config.toml
num_hidden_layers = 15
hidden_size = 128
num_attention_heads = 2
num_key_value_heads = 2
head_dim = 64
intermediate_size = 640
vocab_size = 567
hidden_act = "gelu"
norm = "rmsnorm"
norm_place = "pre"
norm_eps = 1e-06
positions = "rope"
rope_theta = 203000.0
rope_fraction = 1.0
qk_norm = true
attn_scale = 0.125
bias = "none"
tie_word_embeddings = "early"
parallel_block = true
extras = ["local attention windows", "exclusive self-attention", "value embeddings", "hashed n-gram embeddings", "a smear gate", "an embedding shortcut", "skips across layers", "capped logits"]
init = "normal"
init_std_qkv = 0.0366
init_std_o = 0.0
init_std_up = 0.0366
init_std_down = 0.0
optimizer = "adamw"
learning_rate = 0.00406
beta1 = 0.95
beta2 = 0.95
weight_decay = 0.088
lr_head = 0.0323
warmup_steps = 249
schedule = "wsd"
decay_fraction = 0.345
decay_shape = "pow"
final_lr_fraction = 0.0
batch_tokens = 32768
max_seq_len = 1024
doc_mask = true
train_tokens = 157100000
max_steps = 4795
dataset = "wikipedia_en"
Each number is 500 + 40 x the weight over its row's rms, rounded and kept within 0 to 999. Layers, rows and columns count from 0. Numbers have three digits each. The size before them is the row's rms in percent of the matrix's.

# k: layer 10 attention key, 128x128, rms 0.179, rows 46-81, columns 64-127
# q: layer 10 attention query, 128x128, rms 0.193, rows 47-82, columns 64-127
# v: layer 10 attention value, 128x128, rms 0.184, rows 0-63, columns 64-127
# o: layer 10 attention output (transposed), 128x128, rms 0.165, rows 0-63, columns 64-127
k46 096:512530510476474504501538524460473474449528477499500495558490465498540523583469501491481454493555480527527446507488472525515478514435435483498496469468532515511555604492475523433506448553472438
q47 101:495465535568420516538570508512464570559459462502536491516492512468636444495562497491512514542482481474480481482519512501518496490513491513516481532510470557573449507379577567520550483507539442
k47 091:493549435532476557492522492509525469511505470474540489510569417436590473491540493448437464513487507539541497516510600493497489514521514456481475486456467545534455428490466478570509374502547549
q48 099:526504511533478511519455439488516476509460432514483458495451473486457511520449405514475463458505498558509510457460471513569425517483534487472480428570554503529553447381499540498547553572449479
k48 098:512550496541529524508473551521556468522524463505453555542495570446578568496445450481478407441504541540540508535501467495573439484508525514525543449470515530523537453446477506456555534491447521
q49 098:479514535465494513537540493508509445532503512553483551522573469515571542563416494421509470521503559538461504457609519492487478506508534538519508468381449558482490478512470512521520480558517563
k49 098:498534551478524476482558475561593518517509519530521484499599475553550516599431537492476433539504518492426477500519523507471507462514517453499557436382516475489533516484498510530486426506501499
q50 105:494477444517506522511540453422522465516473492516481480430480411490458560408543502482480584437488437508533452480517458556552454574507428545476521551516487480535517507537599543496516552495518538
k50 100:480430455504529553558552381493531462463468454520537537517410472516474510493541472513468513481521509469565518476453470554557460580448513501514499478486510538485506596494595507473468559517497531
q51 096:519414476466479446512390546506502489567502497516529473563491434501498476439545504554475509500506464540382516535494544508493494505502551467534517511491562537521479515519524521525475472467502486
k51 095:518356486485546525469475590485471485474535462520558579555499477466485500486567482505497506494479495478476490506507577484481522447455509445534467576498444515562485504462497511489530499438440551
q52 101:504535442539523510554543447519461601488491579470463562456511468483526503514563480503511477499457515444447519508468434459475515562476505518519537500495446539483482452533498445519584470495518465
k52 102:455563522503513446550455475550453507534475553464466557480497495502467446462581464465583534529542571569490520486478433518441460523509565520507487551544490490503443399546511523517523479457508434
q53 096:480537547476555480425532464405498505503530391419518463540495516521550525527484542470487403444475471485476572466551527513498512523483465451452445557436500434493462526496522478493469498478469522
k53 109:482545481476533543415469463476438493509494461396515514531524498540525521464481457563502499464464455439479583472542534505551562523521488507518458500527431437517556461513478496564445451508519523
q54 098:484522482491489482452463444575475457462507573521434498544508516494463534418506491515487488474485386476528542459472490500502509480463547489547566383493520577538513477481431439532478512527475514
k54 111:515478467455456483515528495458496526528486541584525559554514546490477495481457555493470465518450498504511532592484551440463554487529495510497560487467599466494484489442598463466535541497458490
q55 097:431449485484552532503404467497436456484465528471519457542440480565471517539488518474520512461513481534427576487582501498487529491511514457488469627462565508508509485501484510480517396500501522
k55 097:480419518451538514455511497472506519521504544573494544569519510553465513483473526555533520505488504577465562484514457476494451493446501557530512551509426516518515539508424555480500428441492539
q56 096:458538459458485600522490515495457451434456529537509424467480429510458517480501527508493500399485529468485487498498480551509483488500509560534519495484521449519554470501453473445506498553464530
k56 093:484505450510549475524578442500498549527496573558422489500498461510431534531482550514523507464458546549534439480445487497512489533523564512532582486498455469471442527482455488472511523523501472
q57 098:456555534469476479568498519481536527471535481529470479569509480499445531419471482530511523587547485408493485499501512449496518443527527417552429504487607534501528465458509433477459423542525511
k57 101:498500548475500495547460507416547494510491545576414471493500449540459607493467517488495493501492517496524445507528546478486545487533446466497514531446568541468521467454501528487515448511486507
q58 105:524444421542467554477482599509424548465443505547559556497424429490530453533601428521463506505546496490509493468588542488538530493510469416552450483430433499507577537523535517514492478464501540
k58 096:521444531465488482466460458502507523462540497538557496526382507383542433491514559491455481463490518507543415471487495482474567580482526477543476487466437475491530582475520469484496487496523517
q59 095:518525482546477447468543562471549526454548526515489516536520619500514470509521527482463456595465434502543496511500513462481506452470499444477482519458509434508474577460467457486530498544430555
k59 098:563523409531429502475549480414455522542490528516526466522520534564512572521487479500460525518535448467557522545506518475481596462496470456524504501534546437503487547533505420489480540554468515
q60 091:488530511615498485476490461546463476468568551478489582492439465530496503537512434496437542462472499562548489456524531489501495543427437475508491483489472518584542514454424499563516538527447532
k60 095:510539498461506509475517504438467520593534536481575566569490492457579523523503510487539528461522503515516503538486478436481501499403476558530455470508489482557516512486533388552493528506495475
q61 104:483551555570475498543480506491454572515520476549512448542495434443590454506458538443483507568501567459498505547490487468478468490522555533554481566575611487570495577476543505527527505457525528
k61 099:521477480546486567521452525509514514509497496524533487500477395526498533494461520441450593585503462501426496533515532414524493506437463483523476514518543549530525438503464467573575465449534534
q62 100:454521412564455447495543490520459495435471563518494467513431454478495480502532538443493545507473559526598510517573557424461484501525556466520507465557472527493567535560510493512439439505465549
k62 106:510520484453480461476469543461509502459525568518539450506475507448571471474549528411462503570435504479566525491548518446455507521511561487486559500517467473489537527463530505448503488585538476
q63 105:520513564506451523502453565487462509481490518511508522423506465525470544488431522493469519576498495479564517572524457538488488507468519555480400515575416452456469498469536538502492453562482466
k63 099:519526546493498548497433548441522456494465509544482516436456497532503559510439560519429515517549530500572472514546547559496471488441565494525445489550475484503482531463552482499467543513498524
v0 066:521466520507533564473504518468524483561514543531558530343427489473531462562484524463526503555445612513534513501531537508559464493493544506519536476525433564443453520505546446510470497479497486
o0 088:474521553462501441503497509498466543482483485463515516585552494391499506531524462508429542422503439389598486521518492500479521528559467557542554529517539511513528533511472491501505441494548464
v1 068:535420563493471560454469526531502446490463537509489533487487479549547420591483498473486453555595511464483496425474543458506568496456490538506428493432514508457473539569483516527612494407533491
o1 093:508516443604527454536506428465502556418465449484501483462528556468479596495517519568437560485447556535554477543531479474537513552542529513477518506524507550486518481570556525495471502603462538
v2 075:506474523511455450461536473465472463560524481546414525531525476498517474534498522427555475581574478462570491423516506550525530507464533501526425436542509480373521517515510523514572491479523490
o2 085:501523559537561518520510457432550483477535421471535547507436533509524461468524408487480456487416494490567528528486508491464486506484478420474587525512483473551519464519529430557479499487419483
v3 068:468522453457539495529500473482514613509503497482497461543475448493477512510507507519559493437459440521426569462487508532424459522549495546562533484451504548506467509492523493551445528505510522
o3 090:565459439517528434449516500475417455496493470528553504483486509517592455446464457518491524526513516486499486498523445483535454468489491451470471516508493437484452542522473528515559531484519401
v4 068:510512450492471420520449493475561564547522435498557475567430496520444543472471531527438536477450407481498477553471489558545541486512503510551449429459528504548436460489534470503540502501536532
o4 094:463458459476446506460546491479518462502479509531457522466560504542541432554525454505542491600499517463485487476503568413524467502463484474493616531511539441492481522500472544527525513528491577
v5 077:498474507453527522462449554487514463559493489507451554498507462512503577517518528499587493538454403510487475523438533503536639471539552494539536447440460517434470478477454557517496508480496471
o5 097:514537477540407434528496444544528539479508512469507465503414542454487509568470466508503528382544504479484594464461493575470420492468502490500482503551570453507515516558559427489487477526465593
v6 071:455520456513575509527486562553504516547525505497502490508409528560559546449527488469467456558552454586473505453524481550485526566507496549531526534530467454563524521433506501530493513488519509
o6 087:482559640447408527500546462448515486456472495510499495500555471549437444526441505538530468451464569516498474542463505484539496452545445525390535455471500492455503468552564520505538512462493554
v7 056:448509534502502469524487406492555523571417440444504446485507499482487476496568413519532523429572532541506457420443513546441491508556460527459498453478445497468458479502468535512433505572523483
o7 089:486430436495470522515543545488476453464548533480504536522526541524549506404455532494490484561486514519528535522467484474537544514399533525593532589475497533519531565505494413486440537497549554
v8 072:527514507504515440505427483575471496511522463482508483406504527491486497453517526492438528497524518559520477437492483509417573503510496584542467434467490479532457554540460530539509553464524444
o8 083:472563482468534550486543566526485488481490599483489543548514477483483483476486470501580516505587508426483495543563481511490454523533480415475516562531532509455510492519482474485436497516458480
v9 061:492495464486445511497471510479439452443515481465409519475502538547477527410565464477524540487444463434479510535486449504431542541524505551513430567460486546548488438526575448544532568493528499
o9 085:531527467490510534528540543533514534518483477542482514513455455492484466498438526467468521502550492580512469529438536458483462500528530508490488493541575427462460509483562489421501427503572473
v10 057:513583511483558516461512500476473536570505411458504465560576509519515479570627534486500472477505505543537520571445500468485517467513443466458545445524553515435440548534428477442575491519503492
o10 094:516490552530511517498469495528519471483459544486545477544510474526509511458388531435524463489565487492457554452532507520441483482510556503541458526495481478546554520484558498559467462556445453
v11 077:473426525492471521497507443473502480485491502461477430539580552588507493461453492428495535485486542465505397491417524537599557508454455484525531457398515434484544423512507562552496570461478478
o11 089:503505472517542514511487515504521492505504505491477515491467480550523452502528455515390525481577525544588519578489484550514468462519575522481482499471535457475463566408455491523471435524497535
v12 061:573516408471494448460572508513529523482473533532528495531473473478505487489500460616450527461466502556507468443453498451523452466465457428504532475514547559584521463548430497471550435530466515
o12 090:504495471572500460544453494560504466522453492458459541446584428520523519501520479485527506466471533515506539555530545496493551466518497546593439534487443441476496529472470496562506457453546506
v13 061:567472563462529487583453558523586593476470492495518511449447511514534470414482451583474443479485520516462479407480466435542418416520499518478550519511446439575512467424564523537533544541520478
o13 091:520495415467501527418474410528524425459511503495418463518550435554521564541494566506548577483421489562555434552513544485456476526538524453450532466469487529562525509517496427466460504422415485
v14 064:534511540431426480485491454439490423538471490547483485470546468498559558569545477485478481520461401533483475516568514551566599471471529513474476532455467501540468535540495513546526473520503467
o14 093:431523489541588513546505496516486525438535514458487430458529481409567497515445504569442437504518529501533466468472461466513504553502484571510504471546474502439572444504636547507463525483501547
v15 060:460565452507574481508489494512508555448531544492528517582488515566517549527561495549431459438482427461455511506503492483648540502491490456451445555529533485555494490506545492563485493490486450
o15 090:561478528525502576514453565517482438457501552499464443411559445442523432530504533479482529511508445467552475517516533500452512507471410547555524499461480530604414546465479485495464502493481508
v16 065:497583504530479498471507533588492464475591511488556559545462485448505441554566488503379480525535536548528563459514518481540473529544493477482482528522524451498601535505479476450545459474503550
o16 091:495532470473533505386539474428481538551532487477499506428462501508481491435465520544568541514442485457487495563560514551509536467554531511533485442524503557480520487564427496494532493492466589
v17 066:547464477487466489563522472518557545512614550519542475521498519499487459556538539466409494493539505470501489480536495511436502470453394463518435512503515554565521494513497474461576467470478531
o17 079:447491492531506464429499543544457487519484453542497488471535448463426482458440554519570547479450427563498478560495503474628485470469569591473510547483464438569511450500466543530493551509504403
v18 077:470459529516507418464490470504520494559516448480436481530435492513545476488532477454473508461528510592514523489508421550457552532484497554537470525495534503427415550546455574486431498503523444
o18 079:532535485486496570527465511482473510491471526552540545478541568486461492420478545525526450482460566468477506538453506464550467501533483469472514407511432477507519473467530386537539414490556564
v19 072:582482417533497547464463510551573484506512550585519535478572570556492522433460517546513518530476455510450513527456541556515540510524597448445498515439452508527398493477523507483475494480478529
o19 091:516559521495516459453519476450464546491497465524459508496475360452521546535558458463517480486495486492482477560523430509556544487480486484494508516583489429492515458499504497517447498554530543
v20 076:514525474517536451484474458477515469454527498544467486399378472515534472550513540426465438543593486494455509454519522500534490452478481555534508548477479479407396485477506494526440442450496485
o20 089:551520506498552550519516538557526442513446535408582443525561549477495532491487459492516500517432542507534478478542500502534523523494424510460512480514483520557500401465475501483548500584493551
v21 073:444475539483528519547536531532555517460558564498493467506396552457461505490496477467520511506474507487514471570557486457507491555540446506591465495551483604395483481388528495448438472474465546
o21 095:549535488398475479497467513542485526574495594489514504555559452531491499534532489525518513478538466511483571483472554521504512470539491489442490482544561365578510510546448540471522541498576447
v22 066:496458469578496442465556498462478426500561424479456494418498514554499444475614512482501527491469528527480516469488467532410486522485468531465513539491451484506404476560486532522453532495503463
o22 074:489538466508472475587501485507492482475438588503453477496518432454519490477459490436477509505527452488471507562472435505542495499525531516501465448464545504453514503413525481486503530482501550
v23 069:477484517503489431488475510513453488496450492482582484497491464503510500396572449535499513511566447537464474449525465472509474471519584495519557523527438422639478541471446500517471559557575540
o23 093:483567454504523543507499533494582489461515540539519490498511525511534449567424560484475508557540483410519497513492572534451414521486424508511426537491465502426543495541520462529548497524465527
v24 068:463533540533532555446483575513445475532502480439441529493521463463492525533513495461552574520422518586512519532522501500390481492491540499511556520465524477456537505562385521568403532497506505
o24 089:463514462444540466598543500500513551433515506504531486496486565503506454512499507525535410575529506424536525558487464591526482501472492520507507483506529501522462483467525462493527504461448514
v25 071:532421536466550583547450508524535455519411550512531506543475489479533522508443475522593511590506473437502427516530533492526420503510470516524471475483455519528583465535542504535539494437516507
o25 099:469523490532440420420550504511499544446582488474501403511521507514465487432564506484435487475489519478494509527453443513508518479520459564454549524524556478507452527445466508466473501558538497
v26 070:438490477471540485584520529568536539430540538562476504528527554527431470489542545494428461430444466516503494543551488498463480494530472407490444520436564512476520517500446511470539475495475521
o26 097:496509468502475465423459464428551459563458454501436470527507484443477477515482494483559545557517494475424552511448468537522551521526529600493494492517501453545575437491567530541557480503487439
v27 066:517472461569518510513535572496528467528455480493469513473483493550428449492421456501515532492577551538546459474532488504448459495474530507521504490520505525450485558521457538528445442510499495
o27 083:542512605509569516496465566495508576439545498507505444542543531484550508491569518529482439532425470505525512527556549495505487489487446484505534479464467531503504501500481431462488549519446531
v28 068:500534395497528484513425531448506455496522445493543496484386488502501447504507500537485503483499508557493537524551548471427491568458518488528534477491503548479405531478532518520405473527498505
o28 088:521508531536532563521557511477467496514475512537459554447561566542554534467551547535523539468536519490478497497599402524495531434569488483495453512518541444500586443458480532499612523469548483
v29 063:440544517571530486525485489555545483516441509499426529439550493513519526557531500500577532458479550513543480422565505454490454532569506594496484474533414524452559469464422577518510486515491445
o29 079:506451526473476523499521478514467511464525478434569490521493519499458476460474531541443602557559567537496448513510476536544532499450482452438524518512501422554439493481501424524513492488497487
v30 073:472556514485570495568513517498450469495507507437590515485415513539468460498438358556516506543509454518503456460523508489523458481509515473441568544486499515550534541495502530515448460495506489
o30 085:581480448554529469487429581495560502531510503540426519509523533475527508496465527496543446425514531511565588515485507524505567459466481531543458429557523524449504464500556557458493519520510512
v31 074:423529542477454502560499543504535529519492481488446455553510440515580554493510443502518531490450464585460503524576484534409500437505478485501508495521458519504555568519472515495479543540542496
o31 090:540394438457559543485531450528504474443565504546510509488488545522477447511506593504456539517474483431435467536414530467520482491580497498467521528530421442491432457468539526559504509502527485
v32 067:525567492541466467517526531446466443436465571429540492534601508511434505491433514513478528483507471453487419553501509453610500491445586481436571511482549480506527477471565466565443491489464525
o32 080:495526535417508454541467516563513506556489522475429529442467547552598491564550429465453532476502531540503475511457497564517520522514506567464485552484501525493448453472468585542516460513583477
v33 069:509570471500499490492553548517534494496577510524506435442527551504573457515473506465455455541506471512464557451524536457513490504498471486521446542541581571504474510495564478422523518466415492
o33 096:485504572525537417531476462516405483551460575444501552563482454459462538454513492460536476510461499530518401518518476480430509534545525524492528463544547488500471500564471507549488405496570460
v34 068:507503513539490475397509549571487478485555468544455538536452543509518495510509523538557469488504520542565563560477470511448498618517524584508525576516467500581502468476493495609520540470481529
o34 078:530491503450514492495505510539536451504517468507477533463532471526543583555495441523494492563541456450433416523513564497538559438499511465461425445488597486495524556520518474430493411452536503
v35 073:438362500528534537400510521554500414510487539537534498516406468460489568543525542537489487540544525501558536495539486431536552458484483494499446516503508471462518529541514559415481478524508463
o35 077:529479462509494594445528435504515598491491472512537543442542516463410481514500475523539493490456463541506525558444435448409466517605512490470505572453533488513564570462492487585498512471542455
v36 065:514481561466479461476506465504565615550521494473532530493527497521523494393474505541512484440479505497515472509430508555455457529455531439490593536532543546617467543452533501571533504490525501
o36 085:455470478506509423530526527478466475484448479513479534440512514540503525517487500532476528491588491474523525569533539436495510438540489504485504496509448506424528464534449491448488471506521526
v37 079:465447533499530517477493510585517431461432497608473550571559506457558498556518500466529485516473467531531537566559553504506478592492500488538481521528563542470448491484528537508555517525514481
o37 084:445516550526449462517568485434484478505446487419475485443461492527447456500560477570490500495511499459483466478513471542467491488521514574454556488503495504568541512483478434531518530609548549
v38 073:488480544452467483555534405446488539513451501470494464496566512490545499578478464488522472477471571481497510509494520500443433417511451484483495473520435500465612437524595521482584492516496541
o38 091:490454527528503460507549516529485519511506614482502469516461514465447537389475500472501423529509464577447544536473480593517536513514490554541563481457456519481525600478478471521480524471501404
v39 078:521481422520462526470506569503538491480452485450500432416496503521464505525487474453446537446572541514498453465498533549540447489477475429456459472535574525458450553513508498476482437538468483
o39 080:495495609519465497542433475455481448485410482472453517499495611466533525515538451510512454531512482514509502499456491440479521435465506491516537467519512471551466469478461489599544549495478538
v40 076:450582435544453461516556475491481550449513481461557470511548530518484519448440464561400465435508478479491486631560477450530508465519507450422462540520521533543541504475573469457540493503485527
o40 088:529472524539495515571434500503501489611428524612509444534494484520492438555552553518597540558521512517440450405450567493499537483497482542546542485515470451433469486530490567514514517548544445
v41 068:575524556465480475482445582412507511538508474520517476405507438483498514377445541547512489515553498486544522472511488460510520543538547547559532437471455521490500493533455474505469489518552459
o41 089:492506444522482515548556525519506547444522538575457542499508492460538486480502492532528565460610501571441478480465508491471484502523491431464440564569559509554457448487497439496527483470432540
v42 058:517434507435519478534481404493501558504527493549510488539568499451521484518536544473536440432472501464477462529501518507500521405507483541492494478500456500453529434516519499490612540466504487
o42 089:469607503522499541452449482483496479493523504532456492492513536444460536523451396535448555506497554502485470427518540470505511525480472529584498478469531494525491563467402554598487566483483455
v43 074:474525471489543532483470497499574560547430476467563501491506491495531470437508437518550527428492503540485437480489526546424467513546442482500450477467524551546508479507559501488481472538504476
o43 094:524519551511504499485531512473409525496555523567430466562477544562505495538457460483529440569524494521488501515565473449510513426485557524515530515454513446494462548533489467466496535469476504
v44 070:498450539536537549468488484488456501460475463530492507435546521483502500574520554443521485522558508410490478614497563481544616524534600560513553490500440507486477451444491512603527524468495471
o44 090:450488517468499505505533452569512526461516476456530423551504494547498500479567473557406546497543443538470465481485477481453465503406489477568462540506502593565537548515542481470515558530506501
v45 071:545459547496464512479485511581452570462535523532500499540500562519437532465505574505490462517490488427489539516481505541485512496491462510537454485539465513490459484519586509528545565483519512
o45 091:558530467506557547413471480421541517527472487567539455415454508530505477529504487468489437439492501504543462426471493451483510543493479515437493501504499461485463485409421518436408428496460477
v46 073:561508629470531491530429520601513494570501460474528530474464521500538476425569513523504523490477479496498489551470467476498470491496478507489503508527481511588453517497582567578494495477503436
o46 082:439523404533454518478526535479503523471482518471470437501553451555441527489493489479465447507504519468458506413522465541468529463574471514494497464531537476462491514437459451497491460467473540
v47 073:481477536544493494520513518512477503545509502480502491551517504516485620513479506551442501476459474520627516468500468576527444515492403582521497482577514468496634514470447483511472486462538479
o47 086:494447432527501511517536450544557444460488466485550473481611473534553416465500458547486520514544532544464535551489479483483539488499519482476572461453527512478448514491550518583483466437477459
v48 065:477494430504479542474496541434489506489433530451550517526500489492451534528411398526527544542472459470421493536492491463537468517563499555464446508523439489518587513500509455476520560481517538
o48 088:574497490478518546473504409450526537531582521513516487590500517499494486559541515540443492519516516519502508470495569581487522457414460500424503521500502476493469499522481574500491446487459499
v49 081:561573472522505570514411548524496482504485498379528502434425516496452517492548465511512559521516535481498420456502477497546404501505449495434493469527462477558547537500549529515501521558485496
o49 080:481506466412479536518497543453553473503498530551426502493482501531537537452496476538517436462507487509538498495513537457504492478448562501551525527440553476504494470482553501447487491548501483
v50 064:482526492460524495543593446472532466475541497482503460510469498488557500518510501354514498508526526481513486458548503515544441530515446413504476498532542580427501527462420510481434455552479491
o50 097:500458543475499456437398537498529509502472551495560511525521511498476441468484436507437477506528505422494540478472508509495487531425548549538587554469434460509524412466520502441522511466520442
v51 068:478523489483483507498518456485458554500545531480475549515497540395471450510486529460511485368471515486473520484547430535512498519520482459546504523507513517526601468534550447512487438484509582
o51 090:531461427430542529444503561441469476458492432545514496494449501486528494462507419500507481574550523528493557521439520465467510522517540558484478438510472602502466512513415484483515505492517497
v52 060:583517640424486478475533508529510451499402527517437481581544467532577443529499500583575517508539438530530470497492514557480529461481553482455460514501498506514531512551509532524515486506534466
o52 097:407501517545523490519500446479558484483547494487461529388464548495445527550478464521427519564412557528406552541465489460500482542496509511518487480489487548466499443494573486514539459522446501
v53 072:448515425536518450549416515379535465489563518492514499524446515477521533450469504483543565558479438462483479494485476476483546508569490508537516493494406520513538497438508515550476509512470533
o53 095:483500536449458484421545542513468552550459454554598507448558467524550514520525544525470459467518590509459497500511567539494461484409523460467481535491513431521511518555481483468591507486506501
v54 076:505539553493498522550482542469589538527541465492514484595474496508441543500470527583465509452489502553537472511479520481501507491463505468487589454536485456419524503463452490453388499510478530
o54 084:499436523501459525483490495516482493504506518515483465466500511508527460598488563399466547504525530444442460499571523540537502531530497468427488507463487558531564414542466525470524498452524519
v55 066:519411547437510475505429441505513436502471472543506469537443491558499506519503533494559521459484512583467488428459486510436529465441506519537527475431487457459426529571399571403404521510508465
o55 097:551502432582535569546513452510447553459520483473431615521497496482527505532511535479474428483591475432527469530561507467595470498490524511472498493529466550525468538448479480585539504542454512
v56 060:516484408501477478571553505577461446450534497496526471501441518503446510460509497425390555447539601499515462510532477454547556450528431494537459546479590550526508491562466512468477524526498485
o56 087:633508531449483535486457574463481552500505477543420494532481508476460404476534480500537505548487474532520531464523525556450524499565467505493468553530442457434494540440528484524531494444543446
v57 066:515499421450456480516493523471497484496524447530475476503473476518446535535523520507511544509471500506468516562520530516387536427514639497547473526463479591419369523481473514492426467473478473
o57 089:511540486535542500501503420500559518532575516486535498491538503498588465440468514532529530507509488429524464463505406493518445538526461532483535510522523418527514465491551503445558492506566463
v58 065:540450531458489522471553515452470522435575535486513523503388483475508491497497504467518442504490568508534541495530464435542455537455415587561568478562444460583517513463462489540466512515500515
o58 098:531491473502464491463428485476471481485456525555507434494556480452440428524472494556422523463496433545479458502507485512485508420523540475444455514501515544398534468528543534525531528493564455
v59 067:475466397467471509429566554455509539441581503517497443434493476496517523479482526496448497450501619500455544450455508475447496435449491469495542496525521543465459532517537526425476491501437530
o59 099:467520542493462523549427502548466468533400502581474488525533516484486563486527443472518523517511488483497498572513429528484463495500532464471468498478427456524489562567464470578491520471606376
v60 075:506523503511505502480492518504465503494549439550526519486533532477472451432490587481414515452396522555469530607530527512460557542521550499532595552458517471508459485490445484539410539519477499
o60 082:412492453412508494415465465413470446429441490502424555511518460501478520541540486475517536516556522440549452431489427440559502418486365513449407459473510493501532471474500461446550475461559538
v61 076:539539481474483554513521512542544492491462521501517525524546452494492501476553441594516522453435546502501496496537520484473420491516479457463535571485513541506549515538407560488495504537496480
o61 071:485534529511536512500523552499502487468439548478478489463461516517544500534492530456474537466476472462535483501511467551544517469488525505558480463510436473485417463412573437504479493526599452
v62 071:444420522497473476419575468444466497479515542523501477508571484513543486481494551443486440423456473470510517609490476519504540567441497490478507446483516504534548507534532403562517479485583509
o62 085:514517449502505522523574533551500397524521494501513489506562515510481464555488446514521496405467509464466504502488419511476525402518525502549504584435424475451465487504493458486527577459435526
v63 066:531455519520479528463501528486470558540540529462499479495451558515412549512476504416502534571513508513531523575488525457472573462473490563527488477517429546491473486463487466476415518447514508
o63 082:475565457518465435561531533528456487525447521502521516533488474538516479509527508484450391468471462487528489376522573566540507530545428504433536522479620489469478491500491521470558484424442459
q64 091:509480476525519477494504516435511521526500570581422507478448570541549518529531486457446562467567435466545473487439481571499477519467487486474469450495460495513502478570555464423496502496530552
k64 094:522485503498507503496512463477444453425509461513491522481538479540540514436477481535488556500436474497505433520574486472526537484484523475522465530508513542462573459539476493517516536491522481
q65 108:433532478525542510475510590504569552547491539457518498444507431472457530549520475531414510506485446513458449466426520535554468508503485469441513470467470498554530498497517468447479610495501405
k65 083:495478544499571486529510522416470512493507491494536489504476516501539439550488458510464452480432455530457469455492540572459512446490542500486455539534591473566538521527492495481613477473525479
q66 097:518456553474447516513494429575460471425471419495520526549536543478541473451487478441575435539552537494495476512505521487515471508472570512548514487540527526378499493497472588524536469521480481
k66 096:493467459548503480493492494517449487505467509537470447474498474501495568460532516537528523584494490476542532511518489463459519518555490480501524539514386483515489446492502441537424598563523566
q67 110:559480495553494533544491446499493530509501577575518532538467548496486411584467490452461460542508499405542526499482500495536521487518551494533486417477492478540503471505502429451554539487474528
k67 079:490517491465458576516507513559506444542510491540536522492501470583535487482444461549532553490474443477541446490526535487498456413469467497506501518490556523486563443557502535514529484493526448
q68 083:573522457497481488479482419553465442477464509595498540539557551538440459479521462462485452528504497484515570517534526568481509587551547502603482484551474524464544498502467492472508434503475600
k68 079:451510561503476485554526480515434453485547481542516460477575539627511519502488479533535517453484437522515485515523484511493477473519488532485477539506525536496492430544493519535475435477559482
q69 086:493499413510520485562491454430577528555492549487502486504478556496496568585514491572409524455511335475477484500500528525482484512511563506466471423404471495529484497541542466514508557490530572
k69 083:544464507453460463508481532494540519527464527548544506481513520472431508493499504526469480472459445572470501491532538563464500521508469521469495456450547483528551536528486520466500497533541504
q70 087:492462509528497477516505480515457470461481526549510542550569587567519504465544426495512472480514562524495561495500480479497488552553516547518524512564449550514572499496457494432474449509456513
k70 093:520506538449514517558488521490490459520487434507524454447516518548530527470449489559538508465506438560462420464572492528499475441472471512484477520458537529507507511599499553494503482516576480
q71 073:485514428549558455531507453466529509522482467520517516505494525516464485565564453556399496491548385470455519538520534545476484542515485537503486463508453485511507485479582463463505477495513576
k71 083:470440555464603465508498509457492459553487528517506492521490508481452496445506512517539517549471446570469525482514537532466499484526456548519500477477503482563517515590455554512495497473581512
q72 098:458542463437562523528500551425506561494496458397548481486467422471539537481431475554513548467511476479422389478527538522504441432433489528472503483432530505480499499516549510619510488511542479
k72 090:539519450527441497445517483547547497492487545522504548517505493469429528564526479538463474504482565432565503525433474454459532569520475464473476471514455448507539488428533420490539505530445566
q73 079:508518602468469539480501513519471565508516492468474478520479480487533493491462599455562507492466554494513543477487490428537487468472520530545467467452567517494465500604499512511545534531529438
k73 082:466544474549435508490509496567454471478471481513508470482491546533498486531556488562542486402495520476569458505504509410534449533493551465472503532559429498475471465475528458567501489534478546
q74 093:504475517498524479485480539405572567530534495484459514479384440483519518525467521466489578504520446537509475456507469527547514448426442463454484535434487472531457504549567509531501575506539479
k74 091:486526451496478430503551570462540528545551481479442511444427492450451535533507600466458502536522539476520480506496448465502551498474462425482507477453479488514489493425490482511512543582444463
q75 082:463531487490499478502559477511475518490526521484470476515546560528534563458489500524499461495428594512577537507487484483524488551562573549474500548560507507490523502451408501492486453521480436
k75 084:473548551453517578457519547552435457483505430569516464491485497539531510454520494459557447535504491452488472459548458488489485503448499469502468517542510512454511438593551495518441451452588477
q76 102:500539454458514540536500548380559550506482476407503517496449408462516561490470497517456584497498427515448458467489474525509501420453460479435494482423476502540473552534578516498502531569510514
k76 086:460525439486557479518553539470565492519487546420443529470503511490417571551572502535506547520492486511559459516488504510430482530545494449449525524494386410527539515468527519510520499512465542
q77 078:467494588433544536495442553482454558433486449510446494550510511531527530438462520507572484473405521547488537474480523520431455485518544569511469490458526528537494490530419519516503526543541466
k77 082:443540485486478520493542530498461499474491445543496461465504535536518499525518494454543484497493485451492486498552526413590537543470481466490512525494479559488467428549553518522439538458545445
q78 104:497461493524460409496547409570505474468541505534442441496572540554479437518462527470501437500491543480587516507480534424521573543523541510531471445520530514474496457462403477503509529464473492
k78 109:517563524510494455504479500578530497451540454499571514482482492469572425490471503447493507485558520534458449416495499501485496492445508499559507537479525520521489507553615489537534435487513501
q79 076:560477516537509496449508472486554456515445529473553531465492419472492461497547468503459572491544462447473470549487428509511470505434406514463509464526488505475483508485518465467493491465484517
k79 081:530465475478545478494496461473523516512510538446468482538479548491476556491498501576418539506522434540554565566455460512439499486551504506480513484488503463522473529478455462497551504544484518
q80 094:510489562526484485458525414561503461517530530587465498515527591530474470527513557499527434518498609470632554520472463489476548598535564540554493546551509495468543480485408447453459465472473503
k80 078:513524508495493517499489436594454500448546503526491491467574467535481459433505373446481492487502562477551501465487472504438489468501606550475448525521512473500602534489537506477457503502471555
q81 080:518500496541521548483506455459529420476438520433566548504509442479496474465538464536449520527511455459467493484462484481498491471463444502480542459504517462476496573501505453467487456532482492
k81 093:542480489530490471519512466484554480537476572410457498517484530491502544566590456573437565456470449533520548524481449465494519545544456470479496480529440456546513502469459458453548506531496550
q82 079:513476517558474550528469445497575394510458505470544548523532469459503453473555484529480512526556534449522517487435422468499523530474457495500483476549519501518510504495449540434450464510483452